python train.py --num_hidden_layers=9 --intermediate_size=192 --norm_eps=1e-05 --rope_theta=10000.0 --rope_fraction=1.0 --qk_norm=false --init_std_up=0.0544 --learning_rate=0.0102 --lr_mult_o=4.0 --batch_tokens=16384 --max_seq_len=512 --doc_mask=false --max_steps=6672
Each number is 128 + 32 x the weight over its row's rms, rounded and kept within 0 to 255. Layers, rows and columns count from 0. The size above them is the row's rms in percent of the matrix's.

# layer 4 attention query, 64x64, rms 0.194, rows 0-10, columns 0-63
size [ 87  86  79  90  73  78  86  90  98 108 139]
[[ 75 136 102 126 143  92 133 132 135 168 101 196 101  89 118 113 118  81 129 163  97 128 116 118 123 103 152  86 102  76 122 117 140 170 152 140 138 128 196 112 138 166 159 217 159 181  91 143 140 153  89 154 145 166  87 137 159 116 137  95 130 128 121  41]
 [103 105 101 175 104 153 137 100 172  68  89 130 122 170 128 193 152 125 167 156 150 151 175 146 102  85 141 147  66  85 123 175 157 137 128 130 129 167 106 110 106  92 184  95 138 129 137  47 112 143 157  77 146  79 119 140  95 102 184 125 152 134 103 130]
 [ 87 184  87 125  52  73 108  89 119 120 170 153 118  68 105 179 135 145 116  94 107 111  94 111 130 167 117 136 140 140 157 125 142 170 115 132 198  97 144 145 126 162 102 145 125 109 104 183 121 177 117 175  97  96 132 163 157  78 134 101  97 134 195 108]
 [ 94 137  99 125  80 151 126 137  90 150 112 130 152 121 168 131  53 144  94 154 142  87 113 195 160 132 119 137 182 161 162  83 119 107 117 131 168 120  81 108 154 174 122  83 128 120 100 185 150 186  69 206 147 112 114  96  83 125 137 146  87 132 138 140]
 [118  93 157 132 175 131  87 168 172 142 124 148 136 217 156  99 210 142 195 146  88 118 139  98 154 125 147 109 102 133  92 164 175  94 132 173  82 105 141 124 106 126 145 156 125 103 118 120 129 129  92 145 105 130 151 108 101 129 105 106 115  81  61  63]
 [124 162  90  67 148 158  52  95  98 177 125 119 182 111 136 173 136 124 119 177 158 136 151 130 173 143 122  75 132 114  84 117 135 151 123 113 131 113 100 121 170 120 161 110 114 161 176  46  53 137 185 150 166  78 145 147 109 121 135 123 136 149 120 116]
 [125 179 171 131  95 115 127 106 101 142 187  99 123  91 113 120 126 139 164  92  88 191 118  98 144 153 114  88  74 139 187 114 127 157 125 120 136  95 112 165  97 146  91 117  65 154 133 159 139 128  70 123 138 229 142 153 147  79 113 120 118 154 138 183]
 [121 189  69 143 171 159 145 135 161 162 179  67 106 125  98 153  58 132 114 145 116 107 128 110 131  74  92 118 133 173 167  76 143  85 108 142  95  92 115 112 138 138 164  92 112 132 181 131 143 185 123  94 141 130 127 148 139 148 194  93  83 163 160 104]
 [136 183 115 145 122 132  88  87  86 123 194 100 147  95 148 133  80 157 150  97 145 106  89  99  81 158  81 124 122 180 161 109 193 162 132  87 107 110 124 154 123 138  70  67  82 123 118 156 149 162 135 137 144 163 146 179 122  95 142 112 147 136 161 196]
 [149 126 179 176  90 144 106  77 135  97  93 114 156  98 148  62 171 172 121 121 143 161 138 119 171 131  84 134  93 169  91 197 181 164 163 113 137 109 135  61 125 147 155 147 140  82 107 105 110 110  70 146  86 141 148 145 134 138 112 131 128  91  84 176]
 [113 108 110 135 173 157  81 187 175 225  81 166 192 121 113 122 162 126 101 112 119  57 133 106 103 173 176  93 164 107 125  95 145  90 118 161  82 102 157 129 113 108 107 133 101 176 110 164 187 129 111 109 109 121 125 129 144 155 130 117 114  96 122 111]]
# layer 4 attention key, 64x64, rms 0.204, rows 0-9, columns 0-63
size [108  93  79  85  94  80  91  90  95  94]
[[169 118 132 157 135 155 143 139 100 135  85 123 145 117 163 150 113  86 134  89 134  77 100 114 120 129  49 154 141 167 103 129 142 185 150 112 119 154 140 167 164 103 124 119  74 101  62 207 172  90 154  52 136 164 120  91 165 115 168 138 117 135 124  89]
 [129 112 159 124  89  95 122 101 159 132 121 183 189  99 145 143 183 111 141  74 136 112 127 170  95  97 136 152 111  78 139 135 120 169 151 118 146  82 136  88 121 124 156 111  97  78 182  79 120 189 147 186  62 101 193 112 137 148 127 136  91 116 125 176]
 [140 131 120 164 167 152  68 123 148 155 140  81 141 174 115 111  68 136 151 153 145 135 145  82 121 173 103 140  98  72 167 124 119  90 130 127 110 154 161  87  75 106 176 177  83 201 165 135 131 104 163 118 172 101 123 130  53 124 173 124 119 135  97 102]
 [126 102 141  91 151 133 135 155 120  89 115 144 162 179 153 182 118 123  43 167  94 100 107 125 108 144 127 148 149 183 123   8 113 107 129 181 154 145 142 148 139 178 136 127 100 167  68 149 121  94 150 143 134  80 130 117 105 124 140 118 113 142  87 160]
 [175 158 145 132 123 111 125 113 127  76 104 123 141 117 141 103 189 110 136 157 116 128  96 116 126 215 114 124  70  76 129 120 187 140 147 166  75 155 122 142 104  84  90 135 105 127 114 123 116 233 113  91 112 167 142 168  71 103 154 135 137 107 131 166]
 [152 146 109  96 149 158 116 108 139 140 125 110 116 141 134 132 105 137 131 195 100 120 156 133  77 132 101  82 110  67 156 191 108 144 159 112  86  98 104 107 106  77  88 150 144 128 123 112 157 194  66 139 117 209 178 127 177  68 178 145 111 155 127 125]
 [ 63 106 132 112 139 177  93 116 157 112 207 109 156 171  66  93 103 148 180 120 121 138 163 106 160 110 144  95 148 150 157 106 124 106  70 128 185 121 121 146 129 152 123 131 131 161 155 179  73  59 153 118 123 131 161 139 166 144 113  91 140 118 102  62]
 [179 117 116 185 161 102 116 143  76  90 124 119 102 121 123 137  91 147  90 149 107 130 146 129 108 179  83 102 189 143 104  64 132 101 133 127 128 137 171 137  89 124 106  43 151 158 123 103 125 174 161 125 186  77 102 147 193 166 135  99 165 119 164 135]
 [ 75 118 167 156 167 148 110 141 134 121 140 139 148 113 115 124  94 172 167 117 142 130 158  83 125 167 139 113  69  77 130 112 174 177 147 100  94 137 131  81 111 122 136  91  89 152 166  90 121 181 176 175  99  96 171 131 118  75 112  57 188 150 118 164]
 [106 129  88 101 178 189  96 164 151 145 128 132 130 154 181  88 103 124 174 163 139  95 153 115 159  68  64 100  96 128  97 122  95 138 146 168 151 134 157 121 154 179 135 145  83 153 118 149 128  98 142 121 108 124  98  37 131 181 129 117 109 125  70 173]]